{
  "n_layer": 10,
  "n_kv_head": 4,
  "d_mlp": 512,
  "norm_place": "pre",
  "rope_fraction": 0.5,
  "tie_embeddings": false,
  "parallel_block": false,
  "lr": 0.0118,
  "lr_mult_up": 0.964,
  "decay_fraction": 0.49,
  "seq_len": 2048,
  "doc_mask": true,
  "train_tokens": 171200000
}
Each number is 500 + 40 x the weight over the matrix's rms, rounded and kept within 0 to 999. Layers, rows and columns count from 0. Numbers have three digits each.

# layer 4 attention query, 128x128, rms 0.235, rows 92-95, columns 0-127
510537462384473537489454476544504514574517500488616575466486458497530498512509511513453530487450429481441521501485567470414525516482462417463484443447574434543498505581394550434552519487470416505510599566498523446548500496483545403481445474450489491451527511507549550549465568524474528488647606488501500424504513524529506500444527560505529575475539519542492407467499465480513485545511
497546491461485495486552456519524464488437536520510528458577467482464491444480503469499508488495513526543480491547527507526401505475502573546511477453454535485481498514496444455495527457546499511487493437472466583450449491506492461469544555436511454513539560463469515504460559576489487482443548522556467524468555400506548513508495542559577530507487510503461460474450520481624529543515
412483595483431448449498516572525430471455518517529511470558435457510538447494574484535500510586530529527517479486542469488518537522464436484553436546509469529518553554545450458446504476518483561525555519450498525592510461549470496480477413499521518567513536501500547409511506498494483541570484561508598453519448422485455467431504523503497406518462528449485503437493514532487510501480
543476443529517460483515507487502533539513448521534492507542467501486482523412520487556448571472549515528478482541452500550539555361595443579589500411481527476496429499499459523484495519492514463468509549522514485452520543476492462434511479515543559545442560566467486528400492450473518522482457460549513486535488530508551477527474435497512519468480556444504512559513496444494514448503
# layer 4 attention key, 128x128, rms 0.222, rows 92-95, columns 0-127
561464519552504494510511508471436508534527471537505450490581503466519493526510499456534490447516542490585533532482512461511434516530467494448506588546529523435478411514480566481462547496506554483428464489530496495493501539566493474456473493545471501523493492580457470422495515539494462476507468506574495495538499546538493527466479504440441501469382458498470503516533531549498472542476
433514371525505429517441512480500556494482493548480527458507542538552514480501495453558554493481483515524521513491548473492481538483520518473527423550506502477521437516468555467544516506492541539480508524474518512451527513508469611532476550456450519406547440499508501527471544455516550530455508516473491495528488487530563483479445464429436498585511480424520520579499457579463473494493
473519511512502505527522513510474528540502508456501520498499552492463508542510401445511488582431506422430518517539459573491497551492497468554481463476512508440545586495454500552537505459460490522529543509563515482443457438519463510580501481528550480551390548502464489505481546522438477455500482502523448490518453509573498455562552452496495545541512541494479487480493486512550439496448
453458515499532518512454546563445545515516588457457459572499562526504536542532428446496457424425477520413505526480522472451464549537508468469407507513502539522446563528444532420564514556468485509458552534568512496520483583545554542493487519468479501507477434511443516490589439568463550467570472507431505522484480506484474506470463607456426518548486492500469433523462533565533504510504
# layer 4 attention value, 128x128, rms 0.248, rows 64-85, columns 0-127
596459514557479472497484443507538491494479554442520483527483491552456441479559539541466476560537551385477520546494453460534522480527457409550491443536478553475550510512536479545597499507513495440527538552489507405550466532405461490459573469496488496538500546503491448478526447438504472473478532574494520525469431471388490526459545486496550614491588465562484509462463525474542468472506
456541475501543529523506477614453493558510594503521455543456564474521505450513502560451459507517548497487516492492465462564498498545485514486451490492491507512484460510499464559471502491517575458539582455522446532498513483504527512502498494480512545494550490510463432465512530439542458544425457487455453583504436563488463472526516401463476495521493610497565427452467541465464561545461
419488619532572506419546535538515562476527554509550488485439507544460463469535459564557437551492571514477556523464453451495560464524466516451499511518552513473504548463541480522464551525522575506460423419472479426544494485522516507520504525554523541495488477541468435538476478511494500529512502503490414477545468446470419531513544464493478462440523545463477501448518494502506540460495
561438453522461479528548513523465479516450544491487441503453546522542518414576598474500573438544562573439514483491482473502438453462515594526566456525566473483503481478437460481496448425461548514412455499513464496513496544529420498509512548525481551443536422547388482456473494432473542518567500530497525540482503496566566532519486492464473552604496527476507502466511492507436497598562
441564494579540509430492523468531444473432473498529564487552461485472572560519508541507549480486522523561525537468522494549476568502509544465509500512484438488419493439504519496540487506520526534531488476449499507499502505463459504445491524455487482516486404480474518515483513519463496507515538427446460501448599470432506492495512466582551516503453547481562517476469469562510527441504
464455514490499484491586492493465513520520518508484465496504551508492540468522459518432486493495482517497437479506496537554498539418481493577475539477533568537494546510513492470489596454561532459474520492525462487482513507491501557543460480463463481492506514458460527498471531515565504570425453558527497481525507491548542464535483505487555450462448497525461484456482487436543507456529
434472520501458472525493481452519535474501542500516469510499476478483522504601444503469414453541526393469477584512483449536574525447502403555510478529438592560411460462577559512442596480540504523513494545596411453476531460532449408528512482476459560512484485492539640468569464446490524541441573479427490434465588471535511515499498557517533484550485537457502536460484482544463528470562
398474556557536523473460476490471541546515513501490507560494430510490597537483483495482445479494526483449575538456475520542490468462496542489525512559554472568488534506502521544561548471516487439523433529505519471414530535487567509547528470477462507476521502463500415479476448467465526493490496476522486532444514454567469514528494472527524537492505489473491511476438489524489495501486
482473354541474492449488469453459522490392488442459532470540581522535488521509466427486473443468466488499461566586566474448546579559472502439485551488555495569473533467485482587527459523566513473484492489474489474417477457522531433506474446437535448504514538477504480580520565611558472444553495583476566506431561582520544441481437591563601429458459555543475498479515563464515495595476
511560522500515514505460432523555570508443523504492506478491579497481509493458476494540442486502522452540568527515482514482539524548489498519542508522529467534494540468496553522507516546527465442525470540426526438482507464515405524485519512530441536486426536539464479479484458475564486487463471532424460531508531441392482504539578507538539453563475487501493475447430485547520436518560
476548491529552511507524483500516458490455465494558576527530438464437498559523498542573505494449484496553498472536494529508483500458472608460457501482515422428465414461515512573441561553525512544524469525571470536483496505530488465490580544472509573509421444526503521492490458513453465508533493421478396513472555436475557502492495487568466559441517539492536510484531478535504509471464
523448520540492496458463463482472548562506555495499449473486565522494493458540482482485413508499555494426469509489487493518550496527506411564556534516505570575519553479504463475561529474536464435500534497472471433498489512466498452505465446499459497475446549451474513486514524518541495487482483563513528542520504504474459520522501564469556477551536528501466452473431550461548462505561
478460528529539498503524448553498487497541507541496509568456515487473437511577547446552460478557505422453534453548468451464543522474546428490507446498526476567490540572465449469469493476522512480478466467462522557541435539508552505518495519508488497472481508482529459554461540467455417531566469498521534548476471544492521530523479494534534512496578496469459485473513485495482451496549
470519530544551504421511563458493553449453540504510456548551513525417506517467525505516489597481519503528502535430494501401532533482525448524467524539539515522464517537585498500459417495517532496511449485471372523505529528499555465494528477506476418563448488516532479534437515579540417506492548504508490520496471524481475501446449480552538516463554532491466435471521554504548477496416
453426499468462468440467569489491532424508473479510496515488511594542587525478505499541519498463523549507457514471532461505541537513571494510492513478531501515467454448521493552491472553471512471565474533506502553526488483540458411524541502468496468520499519495486489537580526397505501494410448447531513553468475535555444490507421535516502502449528535526508509500513546463520513476404
523433493501515539468541473536462497547449514473465478557479538556537495490469573477491575487494501541472567431528495501496435514506506512525477573433509504488545566500366452497523473492474455505459543478445551549475498494491540487467487546470480461515515524483494482530437517475488493490442503560552511479514500492507504526481494511501556482484441497513451496527560513485564485528485
433549550452430495469449455442527559452567561535531369440426559442509536463489522409509552500479472527480449513450487521552587517471491516600558392510450518469561516518543531490453546516502504446468484535541449514447532461530509577538433491517554584457533545402475608493574504493516477538424493530484521444572514496573493443472546441449503561510509478475559551510470450495435493492554
445460493471518506513482551460419497513515442542488535488511499492511462543493537463506510408536552520505478482460502484473563530476480553476478533486468492483490538537439512531476561454496535459491500494557510524374476480557544491511573512497480533475465561545510476511509444587468451578570508512462486538463515537601476520578484509512447565472449553404410482550532440462495438534544
468501507504502440500485475501506522473494477464501480571505539524579532522516457486530542493522538473476476477440542486459572565495520514438490496453532511547473470457548434533481525492516530487516500501419511467407479470493502485517531512515459477452445512556465521559536539548526543503499436558518434531465513455507506597489517495505522476507476483518458435507518516512519464536481
453471476458508451547515551482507486499456440510532471526536437488496537473560452522513488454494454551440479431546547497485482478463510457510489561411499483480454487522539493517505459531499505513512464519591499514494529497545588482536507568457545439449510551446480536498515546465444514497463535529557483483532497493560514566552451551478479532519491549476453466517486512417443516543514
526569460538487467488479539483435475545490475533515529483535435485496512501550523517493499459523476513500543556482471503460526488518548489503484491527511521428499469515484498483522515530530478511468553530509499550474502475532495512472471447469498485498480428511493525440507470523475469526487554499487474487549452525547465539491473479488483528472513544511474499553491493508453571465481
503533539448468498539514541545512466511484530496548532516453519480503510420512462498550472533516474541504548500521465491506485454545493432495496452512493484432561531578505539470517510506467489495491483514531500550508512516476540556513473485520529480498576506416492464505484506466512440522500501511564479482529482524554484442509544493489491534466511467489474515520446453416447527442514
# layer 4 attention output (transposed), 128x128, rms 0.201, rows 64-84, columns 0-127
519508519455498460493520520495537463466471488453588508566492510508503413509566526503593610600515539421513463520468474440501507540467511487543520446479459494461555459468455528557578464504480521502594524485487534479451478525528507517542520512576556533544502530499521527495519442473549520517493435433505461496493463559468440510522492473404440525507503443451478543524480456488453466454441
455581485523508516462466491536421555472511539514501525519522525496469589519490540496571483506472402517518527477463462517475455456548529575383438526538479448506425484467440471545520496451449518489505488472486485574460470504484470576505418534466556431471519478515558449611472510514475472525542536531548517561496488515528498480478471423561483515471467542478515524549543503504512560486453
476485598581495472447451491516503480546500500509449471542435465554440453571531470551607554526521461493523529515516549459448538430501445541483468495475511532478543510439504454455455544534517562500481488457508541450479443472474476594477476488534556536437505511460468469568453445554437488569506493442544519478543473487483448551569488510485484490540502535475407554485515518489500538501540
576471452527480509512523493563483479471467482479507475499495496501512501495502531451500532515493547490474429526535502451548472575513481541515531529486563455519516472440467509499441534483510560493423489421508538516534442525519449438503465542497435538493487469579478548443480554487503570492466468462575431516523514518570603531523473492443464512586467494573512486418473448462469447550607
489494566551489498441580506454600464449448530470544554472548516527517557528461560487448438520502510489504500517508500509520421531444484488442544506502461481502453515543465472490477526503538520491548432410487524497495530573442472523484447521502510427511426432503477518484467476524435500505491516480449434560463584504469508529541467494505532573574541495549530554409475531511569506470537
465466533523473486484462523491420516480493415520510531495453510478562494539522435542534558511465459454491585471516584515484548531460480505449467559533538445517547567509512524474508535559518516543488487500478544487459554534538548381469529453539563520481497406444499510434476465532486554467565454476559494441481523503543475508555488480474434525457479481431459493540543512483447524513529
457531433514482510533546474485417448395466420476439490420510565488582503545503479535466533466507457502544463496442534566513590538516543442428517528508532450557512484541519592493438551525490592531536453492448581514490565494518506451573467465555524521586526459490573557469483487579485514484499488497507449500500518526543456424566509460518412392459415488556409489471492551501479512524509
471450573546528533451419467541437553531493513506466468486461513531512551529491469513483422503469525494448551530439464520541473458483423505460456538500565472565477528503508525545541545502504525442530424510518548467441556534501551490560523476510482520570486496474518486507531479485534557517522499491445458477436547467575457500528539470516524513438438505462501508474451496525518525485487
465447434592470535512519459486445490488405529505498533494499590549524517462430515506382374436500513509497422448495566489535493573439515434493514570525513502582435567470496472476491514404558523489436500547472442472519527511494500445436460516472457484506498527490496520491486548582506508505538478500468530496513521456497550520517487592553569448545480503526588424400528569556607516566492
535564463534465445490446437552523595526452523520484516393405485529507487563504502498575505462489533499494482526451519529486542545506477517534499561560404493486529521505485511530481500563546511448558513538438454518469474484500504558506527488500499553524470514456482486561480488425530601505439438511512459550499560549374557483508551470510471538534467550469465467479412534471461459488440
544502485482464438500497467462512590568510552490538488494442427553410532449518526539514427532488599486385510570502469414522483503451471516609508455485470617498492559572487424520511492484529434431502547623519478489472450508528484533517476560446485488465528515469437533460566455447540546470415481520506460574472492468496462484490556542522591549594559500448502473472461486517509469511476
515435621527474501456454472509466504507443552549491472408493510473499468505502488559468428530459459493446484449536492450442604534531452434492528532467557592536538543529444445494485473429516461448518566484475568463535514486513493508486536461478483506538526534524486518489529520535503493501458505598507519537547515467459468499485521535481512482490505516526466380436482638558546484507565
478469542502518469488522441545503506449578533520508493554462481480496436525504519494548437484563520447506516491504510462482513557489516455463456515486513464517495492535487519449468512472468558461516469526486462544537504523527560513479514517539497527486478460487562535550525468510486412502607503551473489553459465453532523518490401470557519483491479505475461478464519459591489430544518
458486540605522503447503516493501517498517487506500453561524524545448523498510489492521515557468541469538480506438521500451551577490580451574503468493526514505496420476559535529443481477405557440586489478457454533462467524533500522532483507538458493569452500494478487479478519533491493468504498445609527516465516575519449487518496443452431526451456504485431494497500510515537476558443
491462543536465523452471549516497470493524493488498490562443485584536515528518467494563523520487513539461501497459530501445514525491516542540545508434540467453524400450514509530464509549464541462527484492509579529559448489528482483497519495485482494458477506492484478484565531455484494499448487448563487550513511521501457509503499477451454512474503511543467502550526514443464455566468
511500513447553526565495528510404446481479457452441519479538491482531533514471484497521531528443514487532475514543438523487509497497499517464455515458442420481471512513461512505533533473595461505500469519486505469454487524447543499501526492527457480444554547487501485517483462549476482489506489494563475510528481526486545594581508539431499492503475498493511593563554512449500482530531
498576563490436456534479468419471566470564505511437451449449551432475547440461513428421433498488522551429528594421424501479570531495530465563541486472441566506481451478499529531428518542457528452496456516542541506459589478552508531497412421495544597395468551466534600453602494493576524555525523531550492461580522485620483449545568465417466516486509484501484569481484488486448497485561
443468531484463463508428516461454505524524481516499527479482471435489471547492511482562580456505523485495521454477459502518560499488516569482489548484487459439510511581450550546544499446446481465536506505510547452447450497524527585515547508506534532465462479518449574473490490501433497511481520495536430561535517526473516523558550475485438551544463557503455517544505488498475482519486
506476455547512488515481496523484490512509479581486520496586575579549530519434447526466480445485571544528492471455439499522488459529455508446430534508537452550421474476541476528491538506523461452486473495472462460449507470515484450495426474507450506553463495544513470535504520477504495517493524481562460527446498481480515550512515546495532524479512505502523495504548499544529500524535
494472476472593481545533519496460582531524450445543427584544473495469554450411519523444488542532538554429517527606500469521557512435448504502464444413512525455500518488436500507426473557471516467496468504556536540490511508528474469547445516477542409507533513524494518525507515523527483532508567486484460562528479410549532481533491543485533474485470497484509455573477441467510460523473
506593466570479449545506476481438451549501495538481531497541433513515482484539551495506511447509481483530514503492552483513543447544544479457477477520510529426483509505473496453543451501504468520478533521533545531463475493513479560466492472472511448525547444482467485445499453493477486517515550526481461523514460521534503549505520508487501540482506541444504496515509481482458551509532